Part of a small language model's weights.
Size: 15 layers, width 224, 7 heads of 32 (1 for keys and values), MLP 576 SwiGLU, vocabulary 3176, 17.5M parameters.
Each number is 50 + 12 x the weight over its row's rms, rounded and kept within 0 to 99. Layers, rows and columns count from 0. The size before them is the row's rms in percent of the matrix's.

# layer 4 attention output (transposed), 224x224, rms 0.26, rows 2-17,34-48,66-80,98-112,129-144,161-176,193-208, columns 168-223
087:49 53 63 76 53 31 56 44 64 55 55 71 41 40 63 70 52 72 67 54 49 60 60 64 70 48 34 50 24 22 50 46 67 54 50 55 52 27 65 63 53 63 42 58 83 47 42 49 46 53 53 51 47 33 52 52
095:45 30 33 58 54 66 48 40 51 41 46 41 53 65 57 63 70 48 32 44 33 69 53 28 28 44 57 30 66 55 46 44 39 36 51 57 76 51 63 38 72 66 56 54 23 54 30 49 60 36 32 49 50 47 67 47
093:55 66 69 45 69 36 53 60 43 57 63 66 53 49 60 52 49 69 31 43 68 43 47 42 51 63 46 67 44 44 49 44 58 59 49 37 48 55 33 53 50 46 32 49 55 35 72 49 57 54 57 36 78 58 62 60
106:46 49 33 57 70 70 52 34 46 54 47 62 47 20 49 51 54 78 42 41 58 29 52 85 60 48 62 30 38 38 51 47 60 67 42 26 47 40 24 47 16 39 39 73 65 47 28 39 47 48 51 46 34 44 47 43
106:72 60 28 30 33 53 30 50 34 60 49 50 27 52 54 31 51 56 31 41 46 43 60 60 52 54 48 39 71 44 52 60 37 47 48 52 57 59 40 54 39 34 60 73 47 51 46 37 37 40 58 53 41 53 62 36
100:59 50 32 54 57 63 62 35 44 60 54 52 61 49 57 43 40 70 63 43 66 59 40 41 46 35 74 48 60 66 65 37 51 42 33 13 35 67 56 71 51 33 63 42 42 55 50 33 37 47 56 40 65 56 63 72
105:79 52 45 57 49 57 62 61 41 57 49 55 60 72 46 46 46 51 45 20 44 47 49 58 60 38 62 45 36 54 52 37 54 46 57 30 27 57 76 28 48 43 62 50 33 66 54 61 45 41 69 53 53 58 63 51
102:46 70 67 61 73 46 67 43 73 42 58 46 63 41 39 45 35 56 73 43 39 56 62 43 37 56 49 39 39 77 44 55 66 61 39 38 58 72 68 65 54 29 45 34 61 48 43 55 38 58 41 58 42 39 53 29
101:71 31 43 56 48 28 46 55 36 44 58 56 46 58 46 51 55 31 48 42 36 42 54 40 48 43 46 55 43 64 58 37 56 60 47 46 41 45 54 34 59 66 62 60 51 54 48 68 56 53 43 46 64 74 55 50
096:61 44 75 31 55 54 67 63 43 26 51 48 48 55 35 49 35 54 42 46 41 60 40 32 70 46 23 39 50 40 45 62 63 66 52 50 50 71 42 58 47 30 49 45 26 54 65 55 45 60 68 62 73 32 49 34
086:49 34 52 55 68 67 36 57 61 31 54 60 46 39 42 53 33 58 41 53 45 25 62 49 73 53 25 49 60 32 72 33 44 50 53 54 51 57 40 66 35 56 52 63 48 58 60 21 31 34 39 52 42 29 58 67
099:43 42 68 57 60 42 67 57 55 54 35 49 50 32 51 35 60 63 47 48 47 28 34 64 39 52 49 58 41 38 60 49 65 65 30 42 48 59 42 62 53 50 68 37 55 69 46 55 45 59 56 41 32 72 49 57
097:37 31 39 39 66 40 57 61 45 53 39 56 75 61 52 54 49 63 44 48 42 36 65 54 47 50 57 46 51 52 41 43 35 36 62 39 52 36 35 52 55 60 32 54 68 33 54 47 65 44 65 53 54 38 41 35
111:41 62 59 48 50 58 62 56 64 49 36 52 43 54 36 33 57 41 70 66 55 67 44 37 47 60 51 63 51 42 52 46 41 69 44 56 50 43 58 61 55 33 43 55 68 65 36 36 58 50 61 54 42 30 22 39
102:50 48 46 55 59 66 28 51 43 38 49 63 54 50 39 44 25 47 48 47 69 54 30 46 41 48 52 50 53 60 67 46 39 29 68 48 36 37 37 44 47 65 70 57 26 60 28 62 47 25 45 57 62 51 63 60
104:71 66 36 53 46 25 21 48 43 45 56 54 49 55 33 59 46 61 49 48 39 51 46 52 49 58 56 40 50 52 29 42 60 61 48 62 51 47 29 60 61 57 32 54 65 58 56 52 49 38 55 52 45 44 53 22
095:62 46 77 47 55 40 47 74 45 36 41 56 45 37 50 54 42 61 65 67 43 54 39 50 36 52 66 46 52 56 52 62 42 37 66 51 45 66 39 35 53 65 52 51 42 63 28 55 53 39 44 37 60 66 51 52
115:52 60 51 31 38 57 44 58 41 31 37 39 39 56 67 59 33 54 27 63 53 46 49 49 34 37 33 68 39 50 45 30 59 44 59 38 30 58 68 42 68 48 40 66 55 44 51 49 59 60 63 78 45 42 41 54
095:57 58 59 56 64 20 46 24 50 55 40 58 39 35 47 41 65 27 55 45 54 57 50 62 60 75 21 52 69 43 41 55 38 68 48 33 43 62 63 48 54 47 57 59 56 56 55 71 34 64 40 44 55 68 40 74
105:65 55 54 61 34 46 60 58 65 58 38 54 57 51 41 46 37 65 29 41 41 48 53 57 47 34 48 56 42 46 37 41 44 46 45 69 21 65 57 59 35 50 44 61 36 49 52 58 48 46 72 56 51 67 42 64
094:47 57 63 34 54 59 51 60 43 39 67 51 55 57 32 51 73 51 59 45 59 41 36 56 65 47 63 53 42 64 70 42 47 70 60 56 38 68 44 59 46 78 48 54 46 56 65 47 54 65 55 55 53 59 45 78
102:49 64 56 62 53 57 55 52 34 68 56 58 48 53 48 23 17 53 55 45 48 66 43 56 61 47 48 24 57 48 30 64 55 43 69 63 70 37 65 73 61 39 49 65 55 62 38 36 55 41 43 67 18 36 38 47
095:58 54 42 53 38 57 55 34 52 34 47 43 56 78 57 45 72 42 55 50 40 31 64 56 63 25 59 48 53 38 62 37 58 43 50 52 42 55 65 42 57 46 64 66 64 55 55 55 56 63 42 39 40 43 57 77
109:35 41 46 41 47 56 48 59 62 38 46 23 61 58 46 55 27 65 25 66 48 42 71 33 32 32 62 58 52 49 32 55 63 60 45 37 62 40 47 45 79 42 76 56 52 49 39 45 51 43 46 31 42 46 37 58
105:67 59 61 49 36 49 49 43 39 36 57 35 52 54 24 40 43 35 59 45 51 42 54 41 50 48 56 32 67 49 37 51 22 23 53 40 40 46 55 73 48 48 35 62 58 49 39 54 41 55 48 41 40 62 38 39
108:31 38 42 57 46 58 59 49 55 48 70 52 57 56 56 48 41 53 62 36 54 37 56 55 44 46 44 42 44 48 60 22 30 57 50 55 34 32 25 27 55 44 62 49 52 55 50 39 54 63 38 48 57 70 26 46
114:38 58 55 64 46 65 45 48 46 45 62 27 54 51 47 52 41 48 59 39 41 30 48 55 26 58 63 47 51 69 53 69 63 38 53 38 64 48 44 41 48 44 41 52 69 50 31 46 43 50 38 60 43 40 59 52
113:60 61 41 70 45 32 39 53 41 58 50 43 64 47 83 46 60 12 60 49 50 55 38 53 48 41 48 40 48 62 30 45 71 55 75 25 63 53 35 48 35 46 54 54 59 40 65 69 28 53 33 56 40 55 46 54
103:42 67 44 40 48 52 44 54 42 49 49 70 44 41 58 70 38 67 41 37 47 69 51 43 40 62 63 63 56 65 51 47 55 61 71 28 53 70 46 45 58 59 66 56 46 63 53 50 58 53 57 82 60 55 57 42
110:60 41 62 62 33 49 67 52 54 62 62 46 51 51 53 59 33 55 47 59 48 67 53 54 43 56 53 49 61 65 45 43 37 56 43 67 48 48 34 50 59 62 46 31 59 71 68 63 54 62 43 35 49 65 52 44
093:39 55 47 38 26 50 63 43 39 61 37 42 47 45 56 51 59 51 62 44 56 66 51 56 59 64 43 43 52 59 42 30 54 73 49 64 50 33 47 54 42 52 42 40 45 34 65 47 62 52 45 57 45 65 53 38
088:63 45 70 68 54 32 61 43 60 22 43 47 35 55 60 62 32 35 35 47 35 46 45 69 49 36 61 39 52 59 42 72 57 55 55 51 36 51 55 70 53 45 52 32 41 54 61 67 73 40 46 54 53 51 46 36
098:67 57 47 47 68 60 37 43 31 39 35 57 41 35 31 20 51 55 48 57 47 55 49 64 57 71 54 48 52 41 22 27 54 61 65 46 53 44 56 33 50 53 43 21 48 58 47 58 41 49 65 33 46 57 50 40
096:62 44 30 61 46 43 62 59 44 40 61 68 54 63 55 56 65 39 48 48 47 45 50 61 60 35 61 41 59 68 47 56 27 40 67 38 58 53 31 53 57 55 62 51 53 40 45 70 28 55 39 40 37 52 43 68
097:50 36 43 40 52 58 36 41 55 65 59 43 66 48 15 28 38 29 70 56 40 40 55 46 39 57 42 54 34 71 33 35 51 35 36 58 39 52 64 54 31 62 58 58 61 58 46 30 57 54 52 50 51 47 45 52
096:41 51 46 55 44 46 58 44 24 47 65 47 61 32 39 46 58 57 64 48 59 73 75 47 49 33 68 37 43 59 47 60 65 37 68 45 66 41 51 69 53 35 53 42 40 38 46 52 30 46 48 35 36 42 57 38
096:42 56 54 54 44 48 63 80 61 70 47 58 69 45 50 60 56 67 39 61 43 51 42 44 47 59 52 44 45 44 46 39 57 69 44 56 45 39 38 32 31 61 60 45 49 48 45 34 65 67 45 73 35 37 50 42
105:52 52 37 55 70 68 59 77 62 42 28 27 50 35 48 42 32 56 52 62 54 40 49 76 39 61 53 50 26 59 66 69 55 44 65 56 48 60 32 63 47 58 45 46 55 32 53 54 54 38 48 49 67 47 67 55
099:28 55 60 66 66 53 44 44 59 43 42 57 50 56 68 43 57 67 24 43 37 58 56 58 67 62 41 59 45 58 67 48 53 49 67 38 60 63 55 69 52 56 25 43 56 23 38 64 50 77 58 27 40 56 77 62
097:34 28 57 45 44 62 44 49 58 59 54 38 37 39 35 65 38 45 55 46 57 54 52 46 42 50 20 39 63 47 44 34 51 57 46 53 53 58 71 50 57 47 37 53 30 31 42 45 32 35 40 53 62 65 46 61
086:35 44 25 47 57 45 51 32 58 67 57 62 19 30 30 54 37 65 41 53 44 66 58 58 54 64 44 49 47 40 66 27 78 44 36 72 64 64 55 52 65 35 45 49 38 33 58 69 59 51 58 52 43 54 64 50
103:36 57 45 33 32 37 65 42 48 78 40 42 51 41 62 39 45 64 62 49 39 63 25 50 39 63 42 54 38 55 56 28 41 61 46 64 42 67 54 51 45 45 35 48 66 59 53 52 54 68 36 36 42 53 53 38
092:63 56 50 44 67 58 44 50 52 61 50 47 35 61 36 47 46 36 38 63 27 57 52 49 34 60 44 39 36 46 61 44 53 61 57 35 55 46 54 41 51 53 67 50 48 53 73 46 46 56 45 56 48 46 41 41
106:65 61 53 28 50 56 20 50 41 45 63 51 35 31 43 46 67 50 65 63 57 47 58 48 37 59 52 53 37 43 61 52 46 38 26 57 65 44 54 45 54 45 44 65 21 68 44 25 54 56 66 44 43 28 48 12
104:55 41 43 66 52 39 36 58 41 49 36 53 26 34 34 53 41 68 61 59 61 53 57 57 56 40 52 69 73 46 52 48 71 74 28 62 63 53 59 60 67 47 38 50 41 57 44 46 42 54 78 56 16 62 75 49
094:45 53 26 43 76 38 38 68 28 44 49 66 47 25 51 53 58 38 29 71 52 28 66 60 54 55 59 57 62 49 33 66 59 36 72 36 47 56 45 54 74 53 45 57 55 32 51 49 58 61 55 45 27 40 49 43
102:62 47 82 61 60 31 62 44 45 46 42 70 30 46 54 82 55 60 39 73 32 62 36 44 38 47 68 60 53 44 55 63 47 38 38 48 15 52 47 63 58 35 65 49 41 38 57 47 34 39 45 49 56 58 59 32
105:45 50 43 58 70 33 50 36 58 51 54 49 46 37 59 44 42 49 73 44 58 29 52 53 58 63 57 73 41 19 73 43 55 66 51 34 53 68 41 53 71 46 39 48 54 56 57 57 49 68 41 56 54 56 49 68
096:43 55 50 34 44 61 41 57 47 52 52 37 68 54 29 32 40 35 58 37 49 44 36 47 53 71 52 43 35 42 59 42 46 72 70 66 47 29 28 68 32 57 59 46 58 43 66 44 51 47 51 50 33 42 51 50
106:57 23 36 41 33 37 59 58 63 55 33 38 62 70 36 53 32 67 60 57 72 70 70 41 55 74 41 43 69 33 48 30 58 50 53 59 46 33 53 49 52 52 61 41 37 50 66 30 56 43 33 32 44 46 44 70
100:50 50 46 59 51 44 58 45 52 52 55 62 39 54 37 49 42 43 47 73 40 46 50 37 28 61 53 40 12 59 60 39 64 55 74 40 46 47 48 37 57 48 53 41 56 42 64 62 38 41 37 61 55 33 46 63
120:41 51 44 55 21 50 60 48 59 45 61 42 45 57 34 62 67 52 45 30 51 47 58 55 53 51 54 49 51 34 48 30 58 70 61 60 59 19 41 55 58 49 41 59 45 51 48 31 57 42 77 41 34 53 50 42
109:48 36 53 71 54 41 54 73 52 68 59 49 47 45 40 51 56 46 40 46 59 64 55 54 37 46 49 32 44 64 35 35 24 54 65 47 68 41 57 55 47 36 37 56 60 43 57 64 57 49 47 66 49 58 44 73
106:42 79 61 54 46 55 42 33 35 56 46 56 54 50 67 60 57 58 37 50 64 33 36 54 35 51 55 60 66 48 63 61 49 30 48 42 54 69 43 42 56 61 39 21 53 58 38 48 59 40 54 36 53 57 65 64
110:61 43 61 57 45 54 57 37 41 43 39 65 71 43 73 50 75 51 57 40 29 41 48 47 38 49 46 39 49 66 47 36 45 45 64 74 51 57 50 53 50 45 57 52 56 68 38 54 46 43 61 39 56 40 43 44
100:42 42 69 47 43 58 73 39 55 30 39 42 32 21 44 63 74 91 51 63 48 42 58 80 45 41 40 48 55 68 49 48 59 43 60 78 39 36 76 48 71 53 58 49 31 48 43 43 42 26 58 45 35 53 67 33
105:61 44 42 34 48 32 32 46 55 45 35 54 47 30 42 43 54 57 41 40 43 43 50 37 31 42 63 52 59 45 47 57 58 40 65 48 72 39 57 76 76 63 47 34 39 40 37 63 39 34 59 44 58 43 53 65
098:47 58 34 41 58 58 42 59 39 54 53 63 42 53 61 45 41 40 53 58 40 65 46 51 34 56 78 44 63 56 29 73 51 47 62 54 53 48 41 55 48 41 72 43 64 26 44 56 53 52 44 62 52 55 20 50
102:28 34 55 36 37 65 61 43 51 56 34 24 42 63 52 67 30 57 51 51 35 56 59 41 35 55 25 35 67 44 80 65 65 49 27 42 59 29 69 60 44 35 53 33 40 48 44 51 47 47 62 38 71 66 43 32
097:38 47 54 56 41 44 81 41 59 51 35 55 37 51 35 74 63 48 61 56 48 32 50 55 63 67 62 50 61 39 23 29 38 42 48 59 41 31 61 43 39 48 76 72 59 40 64 55 37 65 59 49 42 55 50 25
109:67 54 58 71 53 47 61 43 52 22 65 80 56 50 59 61 36 51 43 48 51 45 46 27 37 36 82 52 25 60 39 64 45 62 66 54 35 44 27 57 47 56 43 44 54 59 59 56 61 61 63 36 39 78 37 39
111:62 60 56 30 46 50 59 59 45 35 54 56 65 18 33 72 48 52 55 60 58 56 52 37 24 62 53 62 52 41 43 48 61 36 29 44 21 48 35 56 45 40 58 53 57 27 26 39 51 66 46 39 19 56 42 62
094:51 56 43 65 62 27 52 40 51 58 43 66 61 57 54 77 62 61 40 43 51 60 84 55 42 45 63 49 51 56 59 39 51 65 57 40 62 48 32 51 60 41 34 79 71 64 37 39 57 50 40 30 60 74 60 48
084:54 39 25 33 27 54 64 37 75 37 27 50 57 45 44 71 57 88 61 51 74 53 73 43 55 63 50 55 56 35 66 67 43 30 52 52 41 56 49 60 52 34 44 26 41 58 51 53 42 36 42 51 52 32 35 51
103:41 51 46 62 40 54 47 26 51 53 64 39 74 64 63 17 51 26 53 55 31 47 53 42 42 34 47 63 39 45 39 55 60 48 53 38 39 52 42 44 38 52 53 56 61 68 40 48 67 61 37 54 43 53 49 59
097:38 68 48 45 33 39 33 35 53 32 47 32 64 41 49 55 46 59 51 40 46 52 66 49 68 51 55 75 47 46 51 45 34 45 52 63 38 31 36 50 55 35 50 39 38 50 61 44 63 63 49 71 24 49 46 57
101:62 60 62 59 55 67 56 27 51 56 61 41 53 72 93 71 46 60 46 66 40 52 60 44 48 56 53 42 41 61 52 47 50 50 65 47 58 36 60 55 54 58 61 47 62 50 36 65 62 55 46 50 45 50 61 46
089:32 48 30 58 65 66 44 52 55 57 43 33 63 47 44 43 36 57 66 42 73 70 40 48 62 58 54 44 44 44 72 51 56 70 38 77 46 47 42 39 40 51 49 61 23 42 70 76 53 56 52 52 73 57 40 36
102:39 38 45 33 57 49 25 54 44 46 58 38 38 43 49 48 65 57 50 41 31 55 43 51 43 49 59 34 51 41 49 49 62 41 69 60 57 61 30 43 31 65 40 53 11 50 50 44 58 50 43 30 50 41 39 44
107:52 53 35 56 45 26 53 60 56 56 44 61 53 63 37 55 37 25 35 62 36 26 63 47 54 40 47 48 31 38 41 26 52 63 48 48 79 47 72 60 46 45 43 37 57 58 57 34 59 51 48 28 43 45 34 52
093:65 54 48 64 66 65 43 38 56 62 48 55 51 40 51 44 39 52 36 61 60 28 48 63 41 42 50 58 52 53 52 27 57 42 49 62 62 59 48 56 33 53 63 56 76 58 36 18 43 55 69 45 65 48 41 58
108:45 62 63 26 30 67 55 62 46 65 33 31 59 59 66 47 64 33 66 61 68 41 33 63 36 46 70 68 61 62 49 43 39 42 65 46 55 61 44 50 56 40 74 61 57 45 51 53 35 33 72 42 64 22 51 52
084:43 57 54 63 59 64 68 47 48 71 72 58 50 67 44 60 54 28 45 45 46 60 64 61 44 52 62 46 59 39 65 52 46 79 38 45 72 44 51 36 62 51 39 55 62 36 55 41 31 48 56 47 56 44 54 45
098:81 54 43 35 30 41 35 57 48 53 57 46 80 43 60 43 53 33 70 45 68 47 41 37 70 39 60 55 47 68 47 68 57 41 66 45 60 55 56 43 41 44 47 54 51 52 59 48 38 66 44 36 54 58 52 45
099:49 56 50 65 36 53 61 73 43 47 62 56 51 56 44 39 57 44 75 53 61 69 34 56 76 42 34 46 73 45 40 43 55 92 59 42 26 42 57 36 65 62 63 42 42 41 49 63 58 70 28 35 66 41 52 58
090:85 37 47 58 66 41 53 55 50 44 45 53 63 70 28 48 54 52 42 63 32 40 61 48 41 55 38 44 48 48 51 38 37 33 67 43 66 53 50 47 51 51 47 37 27 47 56 47 24 52 34 32 64 52 48 33
104:46 32 56 50 54 44 49 57 40 65 42 31 56 46 54 45 52 86 57 45 29 63 67 60 51 61 59 42 45 44 52 60 32 55 61 29 48 66 65 54 48 56 37 27 57 20 49 55 45 58 51 58 48 43 57 37
102:37 48 34 67 41 48 54 43 24 67 47 72 50 45 65 61 60 51 35 26 66 36 56 48 44 29 58 59 60 50 28 39 38 52 51 43 38 54 42 41 61 57 65 36 63 56 42 51 64 46 58 49 49 58 52 71
103:36 39 55 51 79 44 53 59 65 33 53 45 43 45 69 77 37 50 47 32 44 53 67 61 36 44 35 26 47 36 31 55 51 44 57 50 57 42 24 45 54 42 61 34 58 54 41 45 56 48 47 42 58 63 45 72
097:38 49 43 44 62 68 36 45 54 43 38 62 19 45 40 45 35 59 63 56 61 55 60 52 76 71 61 32 44 45 37 48 44 41 49 73 53 31 59 62 48 42 57 57 56 49 51 66 56 24 73 32 55 66 45 76
086:70 50 59 40 48 47 50 62 49 65 61 59 39 48 42 39 56 48 65 50 35 51 43 49 72 53 41 16 45 75 77 60 45 55 32 65 33 48 50 60 54 76 63 34 61 49 56 54 64 74 38 39 58 51 40 53
121:71 44 47 42 60 47 46 55 59 60 75 63 46 49 32 61 55 33 34 63 47 42 30 29 41 49 45 44 69 52 66 68 64 41 41 57 52 49 44 53 60 39 63 39 56 63 45 17 42 42 54 55 64 50 47 46
116:36 62 53 65 46 47 31 71 44 17 41 44 55 61 59 44 43 47 45 37 43 55 71 65 36 39 33 60 43 50 36 52 59 31 67 47 72 43 33 57 45 57 53 59 43 48 47 15 32 24 61 54 70 51 59 62
096:65 47 46 51 41 50 83 60 78 43 45 57 46 33 38 46 46 34 42 59 46 21 40 58 67 65 57 64 68 49 74 53 38 56 35 37 45 75 63 44 46 60 47 64 50 68 41 49 51 71 50 44 58 35 48 35
117:30 32 62 52 44 53 61 47 53 38 47 45 46 36 56 60 50 41 44 33 48 43 32 48 48 54 49 70 47 54 51 48 34 45 37 82 62 31 32 57 45 57 51 38 33 39 61 47 29 36 84 45 55 57 48 41
096:49 60 43 53 44 39 42 49 31 55 51 61 56 59 66 41 61 33 30 24 69 67 48 62 56 50 71 62 57 65 44 51 62 53 55 65 52 46 35 56 25 52 41 71 57 43 52 33 42 31 49 63 48 43 75 58
085:57 44 18 53 36 61 41 40 58 66 55 48 55 53 64 64 57 64 38 51 57 40 57 53 63 59 44 67 66 39 64 27 39 44 44 55 65 61 47 44 51 46 46 69 57 58 49 52 44 42 45 53 42 52 50 58
093:28 54 52 40 52 37 48 41 45 43 47 37 43 57 31 55 49 59 71 45 48 82 33 44 35 30 59 49 56 54 41 57 65 81 45 52 35 57 61 43 48 51 28 41 46 19 64 23 53 47 54 48 45 56 42 35
093:43 44 45 38 53 47 41 41 21 50 41 54 37 37 44 42 45 59 71 48 41 67 29 49 60 76 56 41 55 48 57 59 48 58 63 58 52 55 85 58 48 61 41 60 44 69 49 64 52 64 40 44 46 64 64 53
099:44 37 69 69 59 35 78 52 62 60 52 51 74 77 63 35 47 33 48 43 35 48 50 35 49 41 21 31 50 58 51 55 49 46 32 54 66 47 38 49 38 42 50 56 32 54 47 39 44 34 50 50 55 42 46 41
105:43 29 78 65 76 58 52 41 55 39 47 32 32 51 37 44 52 57 63 46 43 45 65 42 51 52 29 49 44 39 39 62 58 62 39 60 61 58 49 52 58 50 52 61 48 39 66 37 42 41 68 61 44 43 30 41
084:53 60 48 54 38 64 44 52 58 37 44 43 20 36 24 45 49 29 52 65 62 48 71 55 59 58 66 59 36 49 60 41 54 55 42 34 63 43 49 32 57 43 51 67 36 64 63 42 36 41 48 63 68 16 18 56
104:61 56 47 41 80 58 49 53 45 49 62 51 61 54 34 40 54 37 34 52 30 60 54 37 47 53 40 53 45 42 57 59 56 45 34 43 59 64 46 52 65 53 68 66 44 69 39 52 56 47 66 43 65 51 24 63
080:44 43 28 48 70 34 54 42 32 49 64 34 50 48 54 38 48 43 55 43 48 54 59 54 72 54 56 41 67 66 57 37 47 57 39 34 45 39 30 63 52 41 61 47 71 47 47 61 40 70 58 43 56 29 68 45
097:54 41 38 50 52 43 55 58 62 50 42 39 56 66 70 67 51 43 59 74 27 49 52 61 43 54 50 46 54 37 55 27 75 50 38 49 38 52 75 56 39 43 30 44 65 37 60 32 59 58 44 49 31 67 58 45
092:62 56 62 54 52 60 54 51 53 56 67 50 66 44 43 59 44 25 48 37 40 58 45 48 58 58 43 39 34 49 55 23 61 38 60 55 54 44 60 57 61 51 60 61 37 50 29 44 45 56 62 32 49 48 58 44
097:58 40 58 43 75 44 37 52 51 55 62 54 60 58 57 50 52 53 51 45 35 65 58 42 42 54 54 22 42 45 52 58 46 46 68 40 59 55 44 40 43 65 55 57 40 43 34 40 56 43 43 66 47 53 52 63
101:48 56 33 65 56 45 42 51 46 51 46 47 73 65 65 40 80 77 61 54 69 57 56 58 38 51 73 38 54 36 48 41 51 47 54 53 74 51 54 61 69 69 35 61 66 41 57 58 68 59 40 67 43 47 58 60
096:52 51 34 34 60 39 59 61 41 56 77 78 38 44 54 48 38 60 46 67 45 41 45 66 46 34 44 46 83 54 46 58 61 27 42 37 44 41 51 34 76 58 68 39 63 46 57 67 62 51 60 50 53 53 37 43
102:25 43 60 47 42 51 46 42 65 34 43 65 59 42 56 72 30 55 40 56 38 49 28 43 70 47 63 50 73 42 75 52 71 57 60 55 51 45 54 37 49 38 44 46 45 52 63 50 37 49 47 53 55 52 62 50
100:58 46 44 35 50 81 24 42 48 41 40 51 60 66 52 80 63 61 51 60 28 37 61 70 57 56 43 49 65 43 58 66 81 61 44 52 50 45 64 42 66 44 39 42 48 53 45 50 64 50 46 57 40 44 45 32
091:67 78 36 47 60 59 60 37 34 68 51 62 60 49 35 54 36 74 63 30 59 61 53 44 49 49 69 59 59 66 63 46 45 45 50 46 55 55 48 49 52 56 58 49 65 62 74 69 64 46 37 57 41 61 50 55
087:51 51 63 37 51 55 63 58 45 34 54 42 42 62 34 44 57 33 64 35 39 33 53 64 18 53 61 59 43 51 52 46 52 44 35 48 38 56 26 61 48 51 40 55 23 59 40 54 53 51 56 25 58 44 45 50
089:50 29 79 41 40 39 40 50 71 72 40 40 29 52 28 43 56 36 42 55 58 33 44 44 45 57 50 56 57 55 31 45 48 64 31 51 71 52 51 37 75 69 29 39 55 50 46 38 48 47 52 40 49 60 48 39
102:38 69 37 39 53 58 60 51 54 45 63 55 87 54 59 45 60 55 34 38 70 55 64 66 53 55 44 54 56 37 49 55 45 50 41 54 58 43 51 60 68 74 46 45 43 39 61 53 41 46 68 52 62 72 40 75
103:50 63 75 33 42 43 64 59 65 51 53 50 26 61 64 55 46 50 39 61 48 61 36 43 37 65 42 57 37 49 62 62 57 53 42 56 43 41 62 55 50 51 55 59 50 58 51 37 63 38 65 65 67 34 59 31
095:64 55 57 41 50 50 40 62 55 45 59 61 44 31 46 49 40 51 49 71 46 47 61 59 52 42 51 36 38 64 37 67 50 37 51 65 43 29 42 59 39 53 53 47 43 55 27 54 39 54 43 71 44 38 59 26
089:67 55 28 43 33 54 58 39 54 36 43 58 18 47 50 63 47 29 43 55 57 25 30 72 41 54 54 45 45 49 43 73 51 52 44 53 54 40 70 49 63 49 52 58 55 63 45 81 37 56 45 45 57 35 68 39
102:71 68 56 38 53 55 38 44 48 43 44 50 40 51 32 33 56 45 60 52 50 37 40 46 53 38 22 62 70 38 33 60 60 17 56 53 57 44 75 54 45 56 61 53 47 67 31 68 48 49 56 56 49 31 30 53
# layer 4 attention value, 32x224, rms 0.115, rows 2-17, columns 168-223
100:44 28 30 67 55 46 53 55 53 59 37 63 50 36 73 62 50 69 39 48 40 37 52 71 48 43 51 34 58 34 52 56 72 62 58 67 63 58 60 24 52 51 42 42 82 48 64 57 48 47 48 50 52 56 53 42
095:40 41 58 50 60 49 54 32 51 27 45 47 26 70 53 55 40 48 47 27 60 64 52 39 57 72 44 50 40 50 42 67 27 51 62 65 51 41 67 67 60 23 64 39 51 46 54 53 62 38 51 54 65 73 51 54
092:80 61 60 55 73 54 38 46 53 58 47 60 58 59 49 52 50 52 40 37 58 23 57 47 45 36 51 39 39 44 50 25 33 39 44 38 50 57 11 61 45 57 42 31 54 47 55 47 44 48 57 41 74 61 65 76
107:51 53 42 50 58 37 60 41 67 63 50 35 59 29 69 52 73 54 45 27 44 49 50 52 41 42 52 40 49 43 41 54 41 35 40 34 40 43 39 62 28 37 44 61 53 40 50 50 38 41 54 35 55 67 74 24
105:50 48 36 50 36 41 36 75 51 58 54 33 57 57 79 60 48 54 40 58 36 47 49 51 29 28 63 36 47 50 39 48 41 39 59 47 52 36 38 41 69 28 60 49 31 32 44 44 34 43 31 47 48 46 56 21
107:44 58 52 47 41 49 56 46 50 59 51 47 42 29 55 77 37 37 68 53 66 55 59 70 60 35 62 42 59 58 64 47 49 55 30 27 36 47 49 68 69 46 50 58 38 73 56 29 39 33 50 38 62 36 63 55
109:40 33 66 60 54 53 62 60 62 60 48 30 47 45 48 51 34 58 34 44 53 54 45 44 50 49 53 55 45 43 57 67 27 30 53 60 56 53 41 42 34 60 48 39 55 50 54 46 35 58 75 49 79 54 69 24
109:59 66 41 63 55 58 61 65 44 41 47 73 61 51 49 46 52 38 66 39 85 52 50 39 52 63 54 41 61 40 56 52 60 66 51 71 38 67 40 57 47 56 36 43 51 63 47 45 47 32 47 70 27 59 70 61
090:60 57 49 46 35 56 57 52 58 44 44 35 43 36 50 68 59 60 71 68 27 42 64 64 39 61 64 67 44 34 76 48 60 77 35 42 38 53 70 58 60 33 42 50 58 62 67 49 60 63 65 56 43 50 55 39
099:50 47 47 50 49 41 48 49 42 62 31 15 44 54 45 55 51 79 49 40 51 75 42 57 69 54 28 45 43 38 37 54 33 64 44 57 57 53 55 35 48 39 47 49 12 60 67 49 36 39 49 77 51 34 58 46
093:52 53 64 42 62 59 51 53 59 53 59 63 65 46 41 67 38 62 34 69 35 57 81 50 55 69 46 42 61 55 71 29 44 49 50 45 61 49 39 53 62 55 44 61 58 31 67 46 25 29 50 36 52 41 68 53
094:34 34 72 48 58 50 72 60 63 58 57 60 36 38 46 22 69 37 40 72 35 47 27 61 35 48 49 38 63 67 63 42 39 47 39 65 52 69 45 65 38 56 60 55 30 42 30 48 28 25 44 50 58 44 30 54
104:50 59 62 65 53 48 68 63 66 37 19 40 58 55 46 54 55 52 68 48 52 50 69 37 60 52 39 45 54 34 58 59 49 53 55 41 56 31 49 57 51 58 25 52 55 35 54 53 42 35 61 54 53 60 37 37
098:45 60 45 38 59 63 52 47 61 22 41 59 50 56 33 35 75 38 49 41 53 58 39 52 51 38 38 44 47 30 32 41 57 68 59 63 60 26 64 41 51 49 43 72 45 72 42 43 48 45 69 63 70 28 52 60
097:62 66 67 51 48 39 48 60 72 47 62 51 44 24 47 50 31 41 43 56 43 39 34 55 27 45 36 64 41 38 56 45 55 36 44 30 29 60 32 34 46 51 48 57 56 69 46 59 56 36 37 21 49 31 48 40
101:53 45 33 45 35 41 31 40 54 41 35 55 69 45 56 50 42 57 62 35 46 26 34 50 67 45 49 51 53 40 23 60 62 51 34 69 40 59 46 62 67 55 29 46 59 61 49 28 53 52 42 50 49 47 55 36